From a checkpoint of a small transformer trained on Wikipedia.
Size: 15 layers, 10 heads of 32, MLP 1088 SwiGLU, vocabulary 4096, 24.4M parameters.
Each number is 500 + 40 x the weight over its row's rms, rounded and kept within 0 to 999. Layers, rows and columns count from 0. Numbers have three digits each. The size before them is the row's rms in percent of the matrix's.

# layer 3 MLP gate, 1088x320, rms 0.0449, rows 175-201, columns 80-159
109:449479492408547466507503453476476500462429516512524494524497512488399523515559526512509409420462473490526452537499527553473472475389518438460601568393538549495396434497544614550456495490536588469508446530508557482491467600578507535525548469
094:501466516503595490499583469445478500484490517541437472504523485427459439438523551526547480534498478452535475506518568519480518455520492462517523469526481558482490502500509518481491475512456507423461415558455481485546487503510528503511451506
112:519520511553517467508525497470533539519453532499480500513488554553537468434473539457533526563520477472470452547493558453490449511526568493557473507436490485489567418526437442494463544453444508496475529486413521516506476490413495453489493565
103:544452424469555546513556526560474504419484508496488516487498456524507513523478471508534501469512507543480488438525475566507522438472515478551515490517442483584461494535522405474556522548532460475530532451493480553523614506479498624500533523
077:511484474496497530489494498564483479534584566504484533476484581498473467500500548449532508516505536434462512423553441501486548464468417470537536475488484428433511548518505521527458507494480467442527525543522500503497475570507501533570535482
083:555449452471512463437448503528493537487498547515533532469513537515508486442494549533600544457388541514525578419433532454512465441426510537505432615484513459510499455570504576498485535490490497542500523558571576431524539458449452505529537508
098:511461533441445555513505526503495500465519485563408439437512437501461568454489488478519476492428503466472539474508481628453475503501543515522521524469467535507488489585532532549494566529532474512550494533523378393501517490494525498498481558
111:488504456526516572534472492479500490481484474423457464502489461479511471563557461557517559514517484487474512468527543530507491461574476511596552434503500505412479509529488542484473499528397468519516538532367493492394501533503637443461476529
103:505489486497488494436567516491568503479532514520535494461453587471484441474484531544552512531485483517468498550518496502487515486497507527489459579521546480441514517455464458525492501483500481544559432479506548506538528510514477583491479521
107:521462538557500502423442553503499503452594475552511531497535511501536537531512464490456529524455492516470484487557491490498535431431552606545494608543482473434489518456499491514547477503543474430502514532480436484553407507453519437577494509
117:573475466411494528508577461441538461510513483506511518508546501495402511478454487561400493507504483512510531476478563465627486472444489486521569501586463508540587519485524569441491482545474491496489441470501561469472495490526457522543436481
117:504541423438425518526453500458458535550503457559474553517462476549512515513492459450505462486470487461554420550460452473516442557524526447539511467520465427525491543503557526482517422471521501559427502554464510584493470520394495396538590448
082:485545497540458539492500497499503474542509491486511538531489556472552510514485522495506461396538567455564448553501496462581540549504478535466447496478564528561512523530554557515576513497573565551570402507570466508452584523584549474459470493
106:530566526477492517419564398490502492497471547491537547494485500489470498454491479395537494524552506551479514499513551497556472468490585502479611451549505504518516526543463549512457465534506540520427526490443513487575487511449495475515545494
113:555453473412497517497542475554468559571497456527457487484486582495415457458484420541512537484443550504480456560510482548483510537459522481521530539520564464461548495485492449450458408492511514511459429541461504525485513482422578480567545499
100:480561510484574505522489475445504514495532490567506554466457580450468517557430426426600506426493519478507529519493547484455525445459484522473439517579580416465517407470486478498553543489541558441520485472503487467516509507472473532581562514
107:426592513459523519561429444456504456510490419485472406462515525493462476486554463486524499525491454467423480508468500510548560498523528585546391495482550452504430505520524508438527520578472479494510561423438376495531511520497516528430489523
089:450524510433569505525495457566505436460573511457531512531465554574559523565500469489490525503460497493576490487454485526478480450481509488488490595516572502526512517468494466478415528428434494502443427500448540445506482518488507537522468499
096:419460493439508571549551526495486500433539525455482371523549516486438490545475539504481524467547507484513504507503464503512591583523473511478607511500436502466541501484491504591504527490523483521461509458416491546531468543519477480537480471
090:517460481467462515458472521506531512431537520420526501546535517492504518542523524515465472517473501476553507549558523522524516544522461487496566474519442548571419489616545531522471504445573495568435504525496515536461451497495516443470492542
092:451521554428510467420476551491468524474573465525488461534534588484459523471556499595474505455508451445490541491514520465561488531496503391473484500565531510519469490452549521490515473519461527528504497502521478522455514521423453470507498608
076:543584507533515571525480508526533515475486499516509550532536564466448523542564509471516466527509461505561510505467514432434427510481428540466521510544511507455496436446583511449438489536504493570530516485534512461510483504462492470457421499
111:484468536454493480549496475540547512565499477469552480513470487500437557487514518570509517484425493416381536471430524509475478512409451574523493526555472503548532506492453456512530538508502420456518527486511479479558466581480492464490537495
111:605516542531466526510408545412542479483478501532515552570540507549530444479457476384532475539488472538490504512455465531621593539443550505524540455553493546488499540507466420459455382444432459549513481519443538517533531435491486582505500488
088:526549450468572497523469453489551485479539517517476545495481520505588488522513483511467425499524500491574509470461481431481563530440437583495419530507545464491479537501470558521455436480528572484534539443400532497543447505430449529515553523
107:528564461448472508522542499447514496482449506533495521485538507473502476459483541460507445525452461488545558490510448519466547466508528484509503475549525473522515576529559430484479532509550483465559528547485448536490510499561520551417504488
098:473514510472587539495521487505488506547418473456483483464504453509533470516458541441443499521566531515462493502555555548515555594510495526505492472467508515515492511516565431472487559526457462506523509469465506501523510535478444391498573475
# layer 3 MLP up, 1088x320, rms 0.0425, rows 175-201, columns 80-159
108:513506513555472515499480555468536508514482587502483631523433547529559483569462476458462524508463486470508545487424516425540555537581488513564442409541448499517507592517472459513523473506471469547501470512501431479457523480415523477424446515
089:494547535465510442509513503536451500487512505427501484509422568527488498549552465477482496528505504518479479564500506502505531500446543502460476521484505462451492583406458596450527461406493560551566532526514503528488424524576491524525481526
110:521554545479534525459518481509454536535494415496482539482529473577535452540498523477498519482491470534428473504536474503493540437498549541502526564480528509521515485486514517477521521491504438534436511467567515462494515462453452545490525465
104:475517477445484491493464510527526492568521518516482481498486551522475574438460538497405534518491496495462497502489499512471383503417509473564488550530462544456543560487449474489462500438470483505476469557579466551491508525474431509545477455
078:451496488421552554552517491514526459434436558444579525503507489468460486534452466527589538456501520554447545545513513508433443493475440405528476532464573423429473474533512447536520514512545467518476490592533486526495509555520494531476507509
083:402551490515530467539484523477460536566463511527577453543481439473490469512492521450511520507508511447466525560494505474541495486460504461472487543430501482488513508446534597483461481491546532477496544472445493484528505526567553466548497463
100:505443465514500534556470505516373491492469503477505532469570517499493469600476550531482505513460537512532496494499488483453507470465509507509462531422481494517512486530517522543475550484513445505494386498564449482451515542479481479501469498
113:448452458584527476467573510505541460465533489517537512495550507493480467484488494533535504496540457515494543491581483440510531453483546488541548460499502557556465454505501544516549470480503513521550476553495507529494483529470450491507515450
103:627479538480492498538529464462493476535528435526527520546541472481499523432455462555587573491459580474525550500476527464503452537488472515462522507481513496493556445494512489502470506533553532413543474429626526513473447499514467526526524504
108:495464529449535525517467501505501477482565517477498567561494580531544520487560499531540475457541504554506471510479427507474527550442433498532513571481525463514462509575438491577493384481515523499479551416531499538500457554500473463487492425
113:537519510529505511480491498495551478517552500483535430455488467522460560458450538510486599492543553447464550478508501456508494440495474547455406601519490476448491527469479495502551522569415463545509498455581508495528543465532426472529480484
117:433520541572543510521480538467499545478507464501480514477518486522440528428523465518457494499482488449527567471593508535461482534498558516536458586501518499434527508520482471485462540518511391507539541515463493451567433557488514477520510527
082:484496497539601508522466436528540523491496548519503588510463557460439504516467530463587561568473460495478522545532504605502507430523479540477523406462503518585525544486476527545531575441443523510454516451492509463463522491486479468520473538
103:506498586586448465505445498484561458578472423534485425430497477491497470484467490527519480518554526458469496568482443508501472547520490520567443457381544499526472527494509452553556444473550476517464500461482491479520487501526524535513479569
116:465491537399484525482472529488520494521568518538505430493461511472481531507522510523458514513471466530570480501562517511526485495487511517480462592475488561539551488454459509487573522453451602447535572503547521466500430518428410477557442464
096:507520562467543503496568494489543480530483468463500470503505460533480494458493479562381482554523447374405428437531504494511492490509477494542540467548597544496463569505441414565416500529527446476545506462540472525542481508509554409467520396
106:505437453456462476511500450481486544534448538505500503489515478516564535451459515516513466488484547471510545475515453484452492463543446438446546489473529490524546468496450515532498511547529486541543505518504469498536524517464468518482531534
088:535491469518491516507525457470534481531492527500464532479472454480444477484516570517499427533567479527494488481542474495521513456543560523548499547524497455496482521493457585491532545523482500469452535521500473497469480447504507463557460521
093:544438509609514552544411528521544526511491469527487568479474475481480483568510502392547529567531511470527476522539457495462511458438547580538405481455452544554509490422465506527541440500470489481486512482482473482537488490487422499535439498
094:564490493470552429546559533417581505509519477527515478536474550483523536464525529531453517487440523522536515540532531472564452517506527509448486511486487553559569565459543535497567538512412494508451493526551524483499487415529485541549471480
092:533529509467503534487578466493463487496545445519498535444540532472510448504520481586505486495516582436492553459516429554477505475510503493414427449531503525550517485501504524491460506534498502468483523481497445472479443541526499511428478504
080:551483466440460516454412480509468511570546513541445464476454487520499506516510449592512511547465549465533508472511531476550539601488550484422508519524417477578545560490507498520535516540463475517479456533465513542453437536431487538569485507
114:527523492508528482451490451495510530503530415510499455507464502558481546489471447453501578492512563510473556463486606486502574468536441563514474505549546518546524447440463500468460505464507498522515599475444509525505502540470466503498519425
111:416531481531513475550431488525504509499475510471482461457458451458580542493488526564443550441537555493539439455514487476501500515519486441470432461424625483462569433481536529466491485540552501432437471515546526476530539521464492428539531421
087:555574542478531479584477534507507523461454498502447548508474554525500529544463524507554494487495503537546507539520500483477475439513451468472454479557553516470511491478529423520463529454490527539482451466548497498483552468475576512419459489
108:494525503447470462453499463433546530532495486467505487469537505453431543508472502533510580512486459446547533496452524503477482535433471465464479457521516496463535487471455495586530556531440515592480525499482509482479501525529498563499560481
101:472496466450512509491599503472477504511499484465432417515505551560442486504460459513456545580542505509515531445482543553438452528537492491461522470474449460478477518513467589481468467534517545500558564497505423554398460469423475534527512501
# layer 3 MLP down (transposed), 1088x320, rms 0.0405, rows 175-201, columns 80-159
110:513491475540497469480525565480533518499498554565508588563498532425487634528467449500465526540533496471528521510465467511494515528580519545555482515507484497475507512539504513559493508412479510480548446509484482496454473500383434485517508501
091:512537517473484482481537495543517536557476524558647480591517470555461573500538504539501511489457502522505524551463559497535494511510515502471539466481491489454475527483467496479551537472531455535612481537464485451475438483546512428541518505
115:462474449410468508443509527470463454523506448543548495435482491334555596531498482532467485483497509509482600384416451505541520496458495495463555507489494493484471507461548537458525499529548520462516445481540480510466470527538501531490511453
106:502508522539574537479495478508473476446436551544488575542533547354539473497526422527552469542573504538540513557530514532495498534480474482499493584457530504489531541528551496524494518525576545513545520505534462573525536495520457549488493493
081:462450439562484517528512501466522486513515496529480529491507522539450459529462464497493432479573507436478478513560480500517500470455509449497448536473536493499522480517537537505525477556474493417458549513457551425500427503511526450505522537
083:502572499528484575550480501501594528500400507558522460532534464500513587489526481496515489485551478522436424537503468518519534498503500462461480407509405511509474465426528531515529473465555468514546491493530478569468507498475532527415459552
100:568465513435465553539487472452464514519459479513481470439520492484483478450459470476542479508518548496528500429405472571471539503502541527476515550497488520508557413528496531563492546538478482512491463519509457438506518510491545481491425485
117:457499511524576448471506498511574482462498502611520479510456505450471614461502565502489487484480503573492435596499506504579526488470517447497451449493504573531418493468519521491581452436546518511497467479518522509515478480548461504536517494
105:571445489488494507477543462504576467505495456489550445542488506454485521461536472519520466519456557544472516543479608439552506489517541514493435508549549513514484519435534467551480471500547480539540497417541534508533461541484487562511525507
107:511634431451526517474539476492504486464456519439460411478483523507523331494490528519535541472512482529517438470536445543533441510497418505520526430428544461466526537530462520477456546493479568540505481499523517463532523505492430533532469507
111:566463501464466575524535458456561470548510450458558464504537509550451347433476512517404470581487559499516498503524564428543548452496480530511529500527478546537497568491504522478474455575520447546471463473485530466481493522483424543489500486
117:468499514454556503515554491493434477496515487480509492462502451421473810485467471523491506516443489411520490455533529507433502538468507492528538468500495545501510473536524481531450567503481411523533540453458497509545416537502515508515493493
084:488566507529482483572504578461559511463468526487520533480594466520534423534478542510475488482474508511458554429509524484466505496498525503512501493451463467512461502403516434520486537482453441450526511519559497512472484453445473524524460510
105:493596473549489486466562465413527464508531473501464581436508511436516546461511547468526484502422533499414496457493464520476497553481529473492543537576471449515496503571496474502467504498528507511476525517519477499466509506470494469566507500
117:480524542448499492441474513500522456429591546454482438450516462476491639537479507573493517530447545529492478388495496439473512518528472480442472548492541516493415535485492471489501535539461501538504496492463538454481502542552455417511486480
096:619528534478485500422464586534529463557513498481505515466496492535585654475493488493549447487533506524466517485496579470481524536520483547527489494474491470491507532437487332540503471442504457553565521496444493445449458503486550533508512454
109:517419452461457489489515483457439531533439535570491531507537503544503618491493491516496433542509556479457452593497540517500535485544503469463600526473511521581575504503452505501470570440549442541517474519495523505601501562462496482466524462
092:503471526526480540450434573474452558493454537562462526539521494495496459456478512552442528521487462477479552562501503472501530579415569494450532462528379552518508564452518551541526505529528502447554608475536471520472517454563499464475519517
093:507510483515486503493459420499482510448488490444498545553494498497527586451484470533543489435524514463478532391564483498498567511511510474537445486471521532542529516543485496531505435513475433567536433483433555462498500478539545456478484515
092:454533536527497538462547537497551548498478505496546484508517508477497538589492515491527432478536518505437481455547423581520510471492468431494525490526603429508535488491491457528496523506530514402515520516526485559502444467390492543466537454
095:522534509496487488426474561465464564471537391532522525504475503401500372510545487552490524444551531490428502445510445464469523464469502496503483457495448504490471467482501514530466475506486492508487561573570500456464523548430508477476588529
082:510472487519528420505514511470480531480426469475478542503492470589501588467510507510514504477521490489508532325462525512447460537477534477462528551505551469470518493533460468569485505558546488463526536505533522477525477531501448430521509483
112:573443443482532468505433479555513498493522476507581489503423477469514269494528500476489520499475455503454429415552528443535488479508521569516495472558539477518595478426508511470434459517523463543501508530499498460476459511509454499502465528
107:457547462574519488541440531534495522488495500498440494462489437526566614510507500563493473474505525498560402418529523480492519567559490483480468557470563506523497440492478518506474482528495543450480490551546534477538520471510487414530500489
089:563521472507454425450499479532439495533506453546545507520442458449423593496449547513492525476516511508516402432491524568533507440466509501489587520577416565480465556544514436464488567517523483475481426477535562558568542461490520524520521482
110:467523489488503496455508551546479505382497571557459429463552518446531499502503522516484534492493478518549525524580572493561466551478451533453502509468477532498516535553506399504454535546535592457540481519462463495482496493564493554509482467
102:552501556483496487494524506445449583521448535502419545472483514406474418512495466515478546512551449485498541627464521507512453557493542511483450422565465488440512553548500467491534501554577518516520528485496453537480486547428501528490463439